config.yaml
n_head: 4
n_kv_head: 2
d_mlp: 320
norm_place: "out"
norm_eps: 1e-05
parallel_block: false
init: "trunc"
init_std_up: 0.0482
init_std_down: 0.0114
optimizer: "muon_variant"
lr_head: 0.00552
final_lr_fraction: 0.1
batch_tokens: 8192
dataset: "wikipedia_en"
Each number is 128 + 32 x the weight over its row's rms, rounded and kept within 0 to 255. Layers, rows and columns count from 0. The size above them is the row's rms in percent of the matrix's.

# layer 6 MLP gate, 320x128, rms 0.235, rows 283-299, columns 64-127
size [109 103 104 100 106 101 106 101  98 100 103  99  99  98  98 102  99]
[[113 146  82 116 133 146  81 156  78 145 145 102 151 131 171  94 129 148 161 134 125 213 120  84 140  97 120 113 118  99 144 111 173 142 157 134 205 138 146 115 131 160 125 193 162 142 191  99 161  95  97  97  81 125 118 126 133 178 160 155 152 118 158 145]
 [ 79 126 115 148 100 136 198 119 188  67 145 133  96 151 147 136 145 125 132  58 181 124 162 137 154 120 164 165 159 142 100 173  81 119 161 140 150 168 136 135 129 157 139 127 150 205 123 117 106 143 120  78  80 194 142 114 116 166 126 164 122  74 110 146]
 [108  94 167 115 139 129 141 129 109 154 116 143  89 147 133 153  77 123 112 107 110  80 126 175 171 126 119  67  96 137  87 177 180 124 127 118 134 159 129 138  89 127 104  65 108 101  94 154 124 120 109 183  89 125  82 140 149 148 108  63 179  68 147  95]
 [148 129  50 105 160  96 131 113 129 155 107 124  99 155  85 140 108 112  72 133 164 122  97  80 134  88  77 107 136 122 120 160 178 184 163 113 103  76 154 120 129 178 164  86 124 133 147 139 194  81 117  89 111  85 157  50  92 151 125 152 138 125 102  81]
 [130 112  89 114 115 165 109 154 172  89 150  61 163  62 117 104 123 125 129  78 109 150 142  81 120 103 133 139 163 134 135 175 103 109  85 121 142 104 106 113  68 122 105 114 168 162 210  95  81 108 192  92 142  99  92 154  94 164  82 148 132 126 173 138]
 [176 123 182 129 141 117 126 136 120 103 130  99 107 175 112  94 152 160 160 115 121 116 112 162 100 156  72 158  90 113 109  90 140 109 141 153 109 154 135 181 255 102 168 101  99 146 115 166 144 190 132 174  85 120  71  95 165 116 147 149 114 143 117 150]
 [ 95 134 181 132 172 138 107 127  58 146 130 146 132 107 152 147 176 101 103 164 183 116 104 120 186 134  61 130 128 113 164 185 118 158 191 123 130 141 129 160 149  86 156  59 153  71 119 113 182  55 116 165 142 118 151 122 116 133 155 137 110 108 192 106]
 [129 123 167 119 136 134 114 154  59 121 125 133  68 135 120 137 134 175 160 108  98 152 145  86 165 134 113 144  94 167 158  90 176 126 118 154 117 146 125 173 120  89 128 113 130 124  79 105 155 178 129 170 134 125 141  83 143 145 117 142 147  76 176 174]
 [163 111  79 131 107  94  94 138 192 200  94 122 113 160 177 122 123 139 201 151  97 142  97 104 107 157 105 101 150 118  98 166 169 119 129 141 111 113  91 132  84  94 105  78 122 201  82 132 107 139  87  64 153 136 142 215 145 163 133 156 119 149 144  97]
 [149 110 124 124 100  73 119 126 191 141 171 102  76 110 147 135 156 121 122  74 187 138  79  75 140 148 139  84 133  92 116 123 104 148  90 133 106 118 125 130 103 115  93 110 131 165 111 164 128 126 150 153 101 149 215 153 176 173  84 123 136 163 175  92]
 [ 80 136 148 145 128 147  88 111 167 123 142 139  86 196  60 115 166  85  92 156  99 116 130  87 131  98 115 104 143  88 124 103 166 116 123  90 110 177 136 131 172  91 127 145 168 138 132 169 132  88 110 154  90 164 143  21  88  65 108 143 185 140 130 100]
 [110 137 119 126 110 153 132 145 106 118 153  83 136  88 106 130 172 188  88  81 138 145 174 135 176 128 110  90 126 181 141 127 195 167  46 136  57 122 135  99  77 144 147 132 147  74 130 143 107  90 141 124 105 145  94 106 121 159 110 129 135  87 134  86]
 [136 135 147 119 121 123  99 126 126 101 143 141 112 105  97 157  91 131  96  81 187 156  92 165  86 121  92 152 149 128 147 155 158 135 174 148 149 108 151 158  83 135 137  92 116 199 116 158 113 190 179 167 105  82 104 109  76 129 198  47 134 134 130  91]
 [126 126 133 158 152 133 126  93  95  91 103 142 121 118 138 184 154 178 117 145 158 110 139 132 142 126 148 169 187 103 182  78  95 103 119 113 109 112 126 145 115  94 159 128 124 157 162  67 113 120 152 155  91 131 120 105 161  88  92 139 117 201 165 138]
 [ 79 157 123 105 138 155 103 160 122 137  64  93 119  91 152 152 150 116 128 155 104 128  85  51 127 120 148 134 159 189 153 113 123 213  88 118 129  96 133 201 152 109 148  35 113 107 134 131 117 105 127 149 129 149 106 148  95 129 121 127 156 114 155  54]
 [117  56 135 149 149  82 137 117 125  78  76 156 152 188 151 101 146 129 136 100 172 115 149 186  92  83  69  96  99 112 120 147 163 198 148  97 104 111  56 140 141 143 134  77 164 147 106 141 131 100 154 167 153 134 119 101 152 172 135 131 143 217 176 118]
 [107  89 134 193  86 101 154 167 164 122 187 139 115 122 180 119 141 141 127 150 187 148 149  91 164 149  92 154 165 164 133  64 134 167 165 109 140  80  69 111 107 147 119 112  96 147  56 151 104 167 165 204 112 113  82 106 121 118 147 160 138  90 117  83]]
# layer 6 MLP up, 320x128, rms 0.248, rows 283-298, columns 64-127
size [105 105 100  98 103  93 102 101 101 103  95  97  97  99 100 100]
[[ 94  62  70 128  88 117  91 220 116 107 216 180 115 106 142 168  99 127 104 112 151 141 136 104 139  68  88  95 112  78 197 161 111 134  99 162 106 104 142  82 141 139 152 181  64 139 124 134 154 127  69 176  99 154 127 160 118 110 154 118 157 138 106 197]
 [158 122 148  99 163 109 108 110 126 169 159 120 104 125 132 106  74 132 153  82 162 126 130  96 151 131 169 147 136 164 107 115 151  96 146 125  96 116 159 101 110  74 148 193  98 126  98 148 137 135 108  95  82 139 187 107 140 104 129 105 123 142 147 109]
 [150 108 115 180 139 126 149  96 156 126 133 183 146 160 146 169 155 101 144 188 172 122 168  95 148 138  52 149  85  99 125 136 161  70 140  91 146 125 170 122 130  96 144 106  89 177 113  89  97 177  75 183  72 118 108 113 203 159  95 151 142 141 103 138]
 [128  98 126 176 104  84 139 119 101 134 135 145 138 111 115 113  88 135 132 123 146 120  98 119 244 102 165 127 131  71 141 177  97 164 108 148  98 112 141 103 176 132 115 135 141  76 150 121 146 180 169 128 158 115  56  81 110 108  64 159 119 156 228 110]
 [102 147 125 107 137 122 166 132 112 151  79  96 111 140 149 116 146 202 164 121 138  98 144 142 127 118 131 147 167  14 149  99  86 134 137 167 115 130  95 167 160 120 125 136  72 109  95  65 172  98  68  97 121 165 124 145 153 143  89 143 166 154 160 160]
 [185  75 124 125 193  64 126 154 103 142  77  92 122  75  96 101  82 140 133 120 159 109 162 132 146 159  86 157 175 107 175 131 137 138 108 151 185 163 191 189 176 124 101 126 113  54  64 109 128  70 113 140 112 115 115 167 158 122 124 155 141 172 176 118]
 [115 159 126 151 173 110 132  86 155 151 132 158 120  75 121 196  98  82 140 110 142 142 156 120 177 121 139 121  32 141 110 107 111  94  98 109 134 148 117 115 128 143 101 137  92 136  37 187  98 171 130 114  87  67 100 169 117 189  95 151 163 146 161  97]
 [164 146 117 104 147 104  57  95 135 177 153 121 126  64 143 182 108 144  83 134 148 145 120 144 169 119 113 113 152 134 149 150 121 161  75 175 145  85 160 150 138 146 135 166 169 104 119 228 187 147  97  94 153 129 190  95 127 150  92 153 142 131 133 123]
 [150 151 147 117 175 111  86 103 143 140 152  84 146 113  80  79 138 145 146  89 158 111 143  89 122 135 171 117 121 140 166  87 159 142 149 125 133 135  73 192 136 182 131 161  90 122 145 133 143 125 103  89  93 166 101 136 100 140 112 144 146 108 116 152]
 [ 40 144  91 114 151 125 115 103 132 126 119 131 169 109  95 160  87 140 153 166 101 172 127 121  97  95 114 120 129 189 142 181 114 116 167 134 143 155 108  93 109 169 213  80 146 109 143 135 172  75 134  89 129 164 106 118  71 116 178 112 116  94 118 118]
 [147 141 137 139  65 114 164 117  77 188 140 160 174 152 100 150 131 110 125  98  92 119  71 142 141  57  83 125 115  87 129 122 158 131 121  52 162 136 140 180 102 139 163 161 156  86 106 130 132  58 151  51 138 109 107 145  86 110 120 138 130 135 140 103]
 [196 133 106 116 139 206 135 116 107 170 132  80 111 165 152  47 133 129 129 101 193 137 121 113 144 106 125 138 104  50  99 159 113 135 136 100 121 172 145 131 159  90 162 153 131 102 101  92 167 148 109 115 130  94 100 115 129  99 142 156 145 131 177 189]
 [118 140  97 160 146 168 113 127  96 115 148 116 117 123 189 117 119 121  92  69 169  87 188  83 143 148 125 164 157  84 115 166 154 152 126 102 117 163  73 151  97 168 166  99  87  98 207 157 139  91 119 109 114 176 124 200 141 108 177 143 122 148 128 128]
 [ 89 152 140 134 105  40 126  70 139 118 158 169 139 189 129 147 133  60 133  98 153 112 142 202 121 135 136  94 169 158 136 129 190 139 166 148 164 159  70 149 114 162 181 100  93 156  86 138 182  72 129  98  94 142 115  94 111 128  89 144 119 126 114 147]
 [ 74 144 163 184 148 145 123 126 125 125 162  88 171 107 116 130  89 102 109  82 114 101  88 116 198 115 180 108 114 161 128 146 124 168 105 104 158 158 125 141 149 158 112  82 142 114 160 113 120  85  66 142 101 139  67  87  91 200 157 199 118 157 147 118]
 [135 154 145 170 162  73 130 135 108  92 123  84 125 154  62 126 128 119 181 163 120 160  89 146 133 134  81 117 173 139 102 172 181 129  89 179 142 160 135 117 137 129  99 138 160  94  65  96  88 171 177 115  79  61 107 103 148 153 134  82 140 122 105 117]]
# layer 6 MLP down (transposed), 320x128, rms 0.0924, rows 283-298, columns 64-127
size [104 102 103  96 101  98 106 100  99 105  98 103 102 101 103 104]
[[174  99 130 118 111 119 135 136 137 100 175 106 118 148 127 184  91 144 186  86 124  92 138 135 163 144 111 104 121 100 128  93  86 103  61 105  94 169  96 133 195 101  75 172 154 151 162 184 162 107 104 115 109 154 100 174 147 125 103 112  70 150 119 181]
 [133 111 140 196  87 118 185 131  73  99  50 153 191 127 162  89  73 146 159  70 126 109  34 148  93 109  91 110 134 118 127  57 109 143 174  97  96 106 126 101 159 107 138 132 121 118 122 149 163  81 126 145 135 111  75 133  81 116 135 106  92 145 100 124]
 [ 48 113 154 162 161 103 142 120 107 134 140 139 155 127 138 150 153 134 124 142 203 127 188  52 158  90  96  97  86  85 131 165 143  99 191 110 111 121 140 139 164  95 120 109 156 127 111  97 113 157  86 125 132 124 136 137  88 141 129  89 100 108  98 190]
 [120  77  88 135 103 110 134 155 124  93  98 156 158 135 107 160 106 192 130 150 147 104 117 104 103  83 118 146 118 121 143 112 119 120 162 168 162 170 121 133  68 127 155 118  45 167  86 104  79 160  57 113 168 175 192  92  55 133 134  78 159  84  95 203]
 [ 70 114 175 126 148 131 129  71 124  97 131 156 155 120 131 151 133 173 174 164 138 127 105 129 175 198 125 110 130 172  87 104 114 133 154 134 147  75 130  83 197  92 133  88 143  95  93  51 129 131 100 111 121 122 131  59 149 136 150 142 113 134  70  70]
 [135 148 118 105 135 203 103 134 143 133 113 145  88  79 150 144  85 136  50 127 101 102  81  88 140 107 136 105 132 152  80 144 137  59 152 152 110 123  31  73  87 144 145 139 121 179 126 245 112 115  94 125 168 112 163 165 145 116  88 168 134  99 126 126]
 [179  95 140 123 158 141 135 120 141 150  87 167 161 168 151 120 136 151 154 136 132  97  78 159  61 114  88 172 200 138  43  97 129 154 104  92 113 127 122 160 165 162  67 153 103 110  82 199 161  94 158 101 186 132 158 127 134 120  91 155 145 112 154 107]
 [127  66 116 129  56 148 145 144 101 103 136  81 121 154  99 164 195 118 147 137  64  87 116 125 127  69 112  77 142 147 128  76 112 153 195 113  71 127  89  82 124 192 137 139 157 137 137 104 110  56 159 173 167 114 114 157 134 112 184 167 160 134 119 115]
 [ 89 131 131 139 172 134 132 153 139 141 138 133 197 104 102 135 129 138 193 123 162 125  46 135 127  93 115 126 116  65  89 144 175 125  77 216 170 113  85 139 119  72 188 163 148 124 177  99 124 115 144  93 120 158 163 129 105 137  79 193 107 223 165  43]
 [138 125 170 154 144 133 107 181 164 135 100  80  72 120 126 102 101 147 119 110 165  99 142 142  90 126 135 150 138 136 127 149 194 128 114 112 188 117 155 130 119 133 125 156 105 182 151  75 107 123 120 196 103 146  68 137 113 156 149  92  43 174  45 201]
 [164  90 138 134 114 142 147 167 140 112 152 143 116 112 149  96  95 140  71 136 150 134 124 157 108 123 130  93  87 170 132 115 138 105  78 151  57 104 111  94 126 177 120  84 126 152  75 108 138 151 162 107 174 113  75 101 172 119 163  63 176 180 114 176]
 [ 98 139  67 134  81 126 146  98 110 112 104 132 102 137 135 129  74 136 158 108 102 184  71 102 152 124 176 187 165 116 114 131 134 107 158 136  81 119  97  94 127 167 151 119 103 134 188 118 121  56 153 200 148  86 121 115 172  93 161 124  88 162  92  48]
 [135 122 160 171 126 116 125 185 132 126 129 111 135 100 123 108  86 122 147 111 134 154 185  91 156 183 150 138 128 101 155 136 132 111 108 150 146 132 153 144 172 108  52 106 134 194 193 146  97 137 168 200 110 102 139 150 106 167 143  99 109 164 105 154]
 [140 119 107  72  80 102 129 104  31 118 128 185 169 159 109 102 134 136 175 138 101 135 104 150 145 107 136 125 145  77  84 176 117 149 134 156 101 148 172  86 163 164 147 134  74 126 171  99 151  93 188 103 188 165 125 111 125 154 138 131 143  71 155 101]
 [131 160 129 132 179 102 126 136 149 184 106 119 100 149 121  89 169  92 119 163  91 124 103  95 143  74 156 148 103 175 187  68  85 226 137 172 171  91 143 156 175 134 169  86 129 160 173 177 146 166  97 132 101  78 228  92 126 102 120 173  88 118 115 144]
 [112 153 118 106  77 183 135  90  95 138 188 136 165 105  96 164 150 136 163 132 178 141  95 183 137 111 200 105 147  83 102 104  75 131 104 147 151 114 127 100 138 153 179 170 154 188 127 132 140 134 135 145 153  80 106 197  56 104 106 150 124 157  63 120]]